Weights of a small GPT-style language model, trained from scratch on English Wikipedia: tied embeddings, gated attention.
Each number is 128 + 32 x the weight over its row's rms, rounded and kept within 0 to 255. Layers, rows and columns count from 0. Numbers have three digits each. The size before them is the row's rms in percent of the matrix's.

# up: layer 8 MLP up, 1536x384, rms 0.0383, rows 1054-1113, columns 288-335
# down: layer 8 MLP down (transposed), 1536x384, rms 0.0332, rows 1054-1113, columns 288-335
up1054 104:192174116127089118071138157120176146110087134097123152164124113139182100129129159179111101126121125127140072078169136122119142122184147133162098
down1054 104:123072111143108100102125082152148108133093136121155124042150093152156125144119119232145136101128125071092173072133148161098143180122067196184141
up1055 100:175209158151066186099114154097160102187113087204154116107124142139143162135108127120151125091100111147173120105166213122171163133095160101134115
down1055 102:121149153152127048041103074138094103156138151133100135192087153153069149151145105108122165143116182151138128178097147159128117149155139144086111
up1056 116:102148140107084155125096146148104161125076154132153113160119172151137105108169040166157164114116106136120123102152144069098171155142183092139143
down1056 117:159184146084138108094132142105127145139163091159161117204183132069163083090169137070127189168156114130194149146123111177108149130139113077132110
up1057 109:178118146170140148141142161121109151115128130124111128117151129174059133157078123175106162134120122186155101130138216097195127064130130170188143
down1057 105:119098112169127152087097138133094166138129065118162137143162097108096092158152141104081149107119138183179177185130183188127148157127148177118146
up1058 096:117139180160088137170109178174123156103141101117134133081031151137167131171106193122105145158130149105131148107095089119167048117112152138189137
down1058 101:122099153108157118109114199113093106168113149091108126163121080141133100112115150133108166130157186069111141141100133150094115105065124126141141
up1059 101:093177133074154186115105117192142149132119135134148089134151203132124079113123139166161143103130100121111139090084134107082085092117054130102127
down1059 106:142144123102114158120140125125120128147133160153135179106123122112103165132108158117131092154093072188122133086115088161149084136118106079149170
up1060 096:097143173124154166159119174164219061144102131157127174103108092165149176167127138168115148102151152131133130137076160124142116092126121146136139
down1060 105:119101150061147096132192166144169040109051122091107176109121161121170168111155103079136216077139111111138128134105104151088097100147114149121135
up1061 098:156153137150131147172121143192146150097118129142200074166156221126104108104179133151147153115152131135182112139123144116137137149063107150193094
down1061 099:076076103155120074102188082157129116114139105125097135137140140120147199148152131114182085039174108122128148148133117108115114115146148103164224
up1062 099:181131107105209151119136108160143098085135108158060181122127163108130102172065114137108164102127110185106086132143135141103088131132182145153146
down1062 095:117150150111119098075102068094069149113103089097147178190133120109149166117172079111104116100164119120128096101167114140164079163048152167047144
up1063 098:108150149130132060144147107078122102129132087155137097131127110111134107163178128111089142084145146123132151141123134137147104123103102133171100
down1063 096:131124187125164135115121126076119144111118129134076095131131118179121179153109127140132074087113152049076155174140141130159142097173088150141099
up1064 078:143129129098171121163192136153104134112090146205156116051134116145157133110125102159066174133086074120099141137110132111123152152091120083143162
down1064 083:139084154137075119121102136071126132143168131148154157140112157114164120122156121150089131146107088134123123104112163138196119159124164109178080
up1065 111:154148093104118085092141114165112078070153115143069161146145194139126136168140115130121143121104172127080113111114157084100195092125145143122155
down1065 108:100121088145050132154139134173172034099155124072129122150154174159113122170175147150091114132178096123046130093056162062109087108092113134105104
up1066 103:131111137149120103081106064084160076174169105092101112124134131100125162165115150173079101133121147118078131111148126128156141107189162092162154
down1066 103:143124134172156110102141196174138116140136113092183158130218116106069119108116127124167120069195133151126073121119111143180112178111175137137080
up1067 092:117123154092138131114126087190133175210086078089158171066097154088103138147158122166134086137129056121118133143173113107133124128221081112155140
down1067 092:119150185127077142086049141143105154153139129119138133190124113121072063120137078154175124084085124139146144080066104126180090089115112122114128
up1068 104:130158193127105163144136124108116114104125163133161114171125102118160169148081112189079156136082137148146182155090181182144156112082133138110186
down1068 105:090122150144108148115131147151090146091142109150136101141132098139120066163134090082149109111135139145164174112126102109153164095127157137198117
up1069 114:114137093126101201120161145138102125166084090117129161077182139145181075170111168161170112176142125127153115112113152125126124125118131124078157
down1069 113:167146146043160156115151136127170172125154085086127187100179067121182111077085166119096085148134166155114137193146120091213124113129100169113078
up1070 107:128126137157094092053188144096173113181145106127088119143109121154190084105086147111178161127067103175157135160183143102118118157140116224139125
down1070 103:187151147124079155135168145084136120210142098131101112070099109123105150102066155077117173110137136117182047059167110124109116190135131130127185
up1071 109:099145096177187143129153133180106176059096171124092172158137115132146118142101068098114107082111132129120085100128172085115098115150173153126154
down1071 105:111182117121162137168226060111144165077164073129087098173134119131138122112134069076117112075088134197103101100105192136139152132131123166137076
up1072 086:146158168115103101092175086172121099138116140141144152155082163106110081095110160135122143114173148145150073083107119133154111083151173169106085
down1072 091:137117156047089132139125188153140132127104128105106119089134081143143136108069044115118078134105148065147129113181131134157154175112061121177152
up1073 089:146158188131078154140159168131138076180115121114135188150129142138079120102117154104135141099207181099160143130126160122046088109162152192148198
down1073 096:117152084144142133169168115162128082152164068159099118074082179130091131108082104174136163121108129152133022080202140128118179099155054129120109
up1074 102:106101165096194174173167132110090127131119135117110134197134131119128160126106145172107165084080139179098169130128137124137067158102140201173158
down1074 101:111085159126165114106115139114053091160162184129094116107105147111115168100132153149114099065179132172176178147125165141122144088118096120075178
up1075 089:213142121145135086131195116122095126142123140105148130063103129092164098090111092132133212170146161145145165099152187138086123122192045172134123
down1075 092:105161142126139100164118112120098136142104120143179128146161065114120139106137128187120150130136142126158141118107130133073191172091133190129134
up1076 098:182160166102108133122170150097114135103115070119154115187103173119155131169168073166096178096163086112113147119144138065152065140123090141131137
down1076 097:138146179115154195122145131102132116141111162158103147098093147152118106101164120135103142102138132129087076135139132124102091122101099179161125
up1077 107:117149121135091174134141155135080091124131135132147158164118119210061085127115158159164138149182133144136104134181117087146140137153104144091157
down1077 109:120160108136112111175160165077116118159188101165162162095127120118101177096116096100126083128084099080141098132193128112171111117154114116129144
up1078 105:152178091142074132111107136117163144089145102149117134164118097135157119119133108143153067158166089134131134097128127052091118189139125079137168
down1078 103:103171086168143166141156117134154141155086180159177116187122132127133123120152102035159094151116185146116139153111099151096119124096079170096180
up1079 100:131145099099143124151139150134109100138148154169059125090130154188099111083198123163087124113103183156132128110113131141114142197151150151131145
down1079 097:093116147098111116120192153151099176103087118167094134097175068124118128135158141082116073189133151148125101173150124142154092141160178161131131
up1080 114:152137178115156173163213141153128149201109096122111079116100120142125128130140153169100155120089151137188167081083142118185139138123121099121179
down1080 110:165168154120131105081105173143200083111094146103132099144110142145145153124158163146141113100163139133158167068091137184104112125125134113221170
up1081 099:118196170144088110095169168186136116096135137130153107118127121091160080099081128173186116141171102065159131099176125144096169081181078172087150
down1081 101:130136150106132082177105114107107118137145170161122135087118139060129098148111103117109101126077124165120139135133160095092060091138204172154094
up1082 089:077102075179146133100118207162056167057133179096124171137118088162158143140146169110098116108078152118153102126084152086112180115093147142181143
down1082 089:145129143165089097140156057123061111120144239124156090167139113172153132097142113111136150125135131131190114143132069114101158150170120157121093
up1083 110:152159143129130112138069117117143149092099084138132189177098117140155151113093111100097111151067073093154216143083116092130129055180153092118126
down1083 106:128182113135147053113125117133134152113108163096114165134179121166161115099107176159058132151163102132115138191065128185127132153175163191205125
up1084 106:143143097111236138159087133157074166129104145078090164119133093081079151125140123137115146128097124092126137122142117139153114103116134140133164
down1084 105:177191095078146098122137068126157130092153129142165123135177096081149162190060098124090136139091132106133094186145152135158150149103121086109144
up1085 100:114106093122124125127075193156087122105139110159116138113177093110123123153157158143157093136070120147117149131191182088153095143157177135101214
down1085 097:124086152111152134116058128135168137114143124132094137109107186191082123122166105133065147132151077121129094095116115153177155107145192175105175
up1086 106:125175168197125075108178114174105188139100150140128184089115127122101100133130168173135133122120067135192094098175130160099128148173118140136149
down1086 104:114107086109064107133133149140115074098106123111097142112187141128116109160102108157160104119108153170159121168162188162099158127115134141145077
up1087 108:144156108100048247135130144161103114141040152082174117157088142086185113167133182166095161117147119142128114065180114087122148217147141132169111
down1087 110:144132108103121167130091037124075165107184144118144137169166137127109174193107132090112126119118100218087127132173139135073096154171144168131161
up1088 090:080111204161153102058100125128107098159090100120131139032094120224141141098194135131130177146124110159139096136099119103058116170121141160112130
down1088 092:114085123162168108127087084148166083123105166116126161073116134130103112107090120147133087100142133085095112055150142126053115140130138132137092
up1089 099:126155060099166140242135147115068120162092070133154111147108190112157126184136139144202153138159148156103204136095132161084154141163151122216199
down1089 098:112066129126165140152130074155139136154074077082083125133152169165144160118126117052136159155077148140118093105145142140176126167148069136134107
up1090 093:164159107119102151127153140116179081121122169102115113116064119141093122151083168172030168077152107093149106090171138105092131137155100109069127
down1090 095:091157131137131104108092086104155104182108124132096141120134145138163130190092121089177144081084144123071097113056111102079115134176151163120098
up1091 093:199105140195087164122078137158186151171098127044098067131119100124115135119154143175134193130162150119187159061123139208115110200192117146144139
down1091 095:127089108149101082086096129084092120106156124125154092104155185084123156124104073133116128156137167155161103111152095125138086140080121153134093
up1092 105:116135141129077130136146176179099089073115124094102157104068174120122204130102149112143155096164076134138124158126132152181088087106156138168104
down1092 102:054133142132135117122116131115057132127064125102145128120141097127136131134132143114118117147163122111138152225138149142135057177127163139167128
up1093 104:143133088126118110137122112150090146101132150172128152155100080154153165134089185063113115118066125199108122138159108101131195068098162164136185
down1093 099:062105148140099101144148108097105119074111097089092148094124113102153092138215118160095093149167133126122133146167153107129064158142116135111114
up1094 096:115164086152098171161149215126154116151118114128178091080081163129153112115137150084141114138154127157140205070088149135112134134147118151103145
down1094 101:165131143160096162104116175143087108124092119171119115071125106118152122111129167101144159127112102112171155143113144176096154151155189098139147
up1095 104:112119089136200092178109127205128148126151141114130085079139133092052100133152140145191170113149098148191184143121102017128115142164138119148106
down1095 104:128165135137159210153109104162120090108142113123096089118107129119174135107109083126120120112161092106127120094053156175154136105152178101115095
up1096 106:122190100124112165118147151147127099218094087174109104164159143142133108120121160167154209073194128103161196149143128130090134131132128054129094
down1096 104:135086166094135128135119102074161150162110129125151151143061114136135099175156132152115113081138151147080143123085177143182122155105113175097124
up1097 114:118134142110136084151158171191085138127066104153106127144158145139094081194159147106154139048115123094122183137061118112122104101106164122174146
down1097 113:146141171094177113151121176148119135180147184173141124156140162121202092096174103112118085147161174123156102114079110151107170130148123086092142
up1098 094:151125129142153111096119109111119162154148160089179124148062113139176143159103116131211138098127104116172121112133167126105132113166125073155095
down1098 097:127231136151102160088070093073082105148142099141125138162129101147131103144126122142120119166082146150156144111138173104100176109097131105076088
up1099 110:145097094161049126108127137123111148099121132096100135128075116127152161165102172093129130066123169145175117143072129171164189122092126083197144
down1099 108:130159097108099167150166095077168150192142103170179095124183103070100139103120140136106110096094139126133081204078169120149162132171076090121108
up1100 105:211137127132090161105110157172155149167108185079120151081138163138060146122066125105201164161099138200120099099157118108174110143120094163117099
down1100 101:138146134138098139124109144143172153175123157107144141145138187103122129060171127088147101100112117127141166162089118164095092110142100115163121
up1101 093:154115096127115134126140150133063136125082134172185147140094137156185106136090149097080081182088197110141132121142140101096112155131137149136128
down1101 093:139132135094131189149145125207135132153113112179100153045183100132079087122164145086128104173185105108101106155143146110130129120141112131130114
up1102 100:113141127122137145175163092110073149130135120111139138106183137128143158143117125170097135158154133067092164050131156138080156032180116172186129
down1102 101:107068089130085079097128107110102190109079131082173111095150104161061091155161135177108174188192147093141121075105074126141100112082157174133152
up1103 112:085157119117164102129079123146162144114120094123112135145099168121180068163135084156089093138173157162051176162182102125100091179164096154152103
down1103 108:140152109126124131124134148133103135123093072104171105139081171088082110078106146103075070188198164115144069136131063129123146127151125112126186
up1104 094:134165138147080106175120093139106105148085140114168114167089183095223141156053150099027167085117152161135088142111158102176120040135103147129169
down1104 094:115113123140148127121105139083128115134130101151148175167141155084071170121142144155108133077086127124156074125119096083173149152085097128105109
up1105 096:088152179145131113155126085144179152149144122149197165125156109159076103183063112153145152114111164151109113113113131094094085134191168136158096
down1105 096:101178127117166120159101169156152105091128168139145080149141118138198088157118141146138163152165133086155134122122082107078097131170113158149113
up1106 103:067162097115142156127146139112129160098107150110096115121111147130120130113117106064127140125077148200145134091168176191136053106095107122154102
down1106 100:141150104182100165147177125151138181143147157081162085130112167122187161113107168113131111124060135138069122170129164128116146158052122130157135
up1107 089:139129115173127191105145179192088176135092142125127139143069160135167160128154185187178109064113091154106189152106139143056110153123099193163109
down1107 095:096125132119133136108088070076111130110162152143149100065138152130183141132165118099080111192140101172110141161166150099098189083189153094158113
up1108 100:199131093140128104109137138127149199174112142234091138112092143151157101218109139082186124051158127184153112127119120107104106106149137092152167
down1108 099:100154129134102140149157113107170108102079155173128130103122156116208200142113151139136119166161110136139077162131111158112138125213159129126159
up1109 105:078141130156148140090153083164092105162137151143191138097141122193114110124102156149161152174097122195152063116148121143063145155131129155101165
down1109 102:059255152146091150176111090137057142115128145159110114061165122187138127158120071160136121109112188125058158122160114145124198136112069055121160
up1110 111:162192197095143106074125086142083108136164182120191157090067124095131111173126133144083129146218123135162159080122167064127156190172170096134130
down1110 105:163152131109132106068118107114123163105175154109088142120106079115127120124113144115142137141092171159101172146118165108148139171123076127181119
up1111 106:165194163144101110062170159075161101159168138076140187151138072161131080114137103128159143120142104167197071132080168076117104144107111135153116
down1111 102:137147089186104150147151117138166129154091102125152095109140138138090081144145111059082171159107152118164087141089153147201131108175078163147106
up1112 106:062126139082101105099139127123215073183099157140161063133168105141177157137142140135111153037115126094120114084150141135169101101130129116111179
down1112 104:094149135084091199152114178144061056122125080132173145062141139175195141107134185138180136105139167117093132143154137133138087100124152132169153
up1113 095:190191139134194125177138154102151172137104130133160124147093162154080108195127198160106123111129163087155171151086121128136130123073119163181124
down1113 095:101143152112120156195101115128122157088119179102134127129130135068148088155166184175113109105147094115174074155067114158166098090046115163134155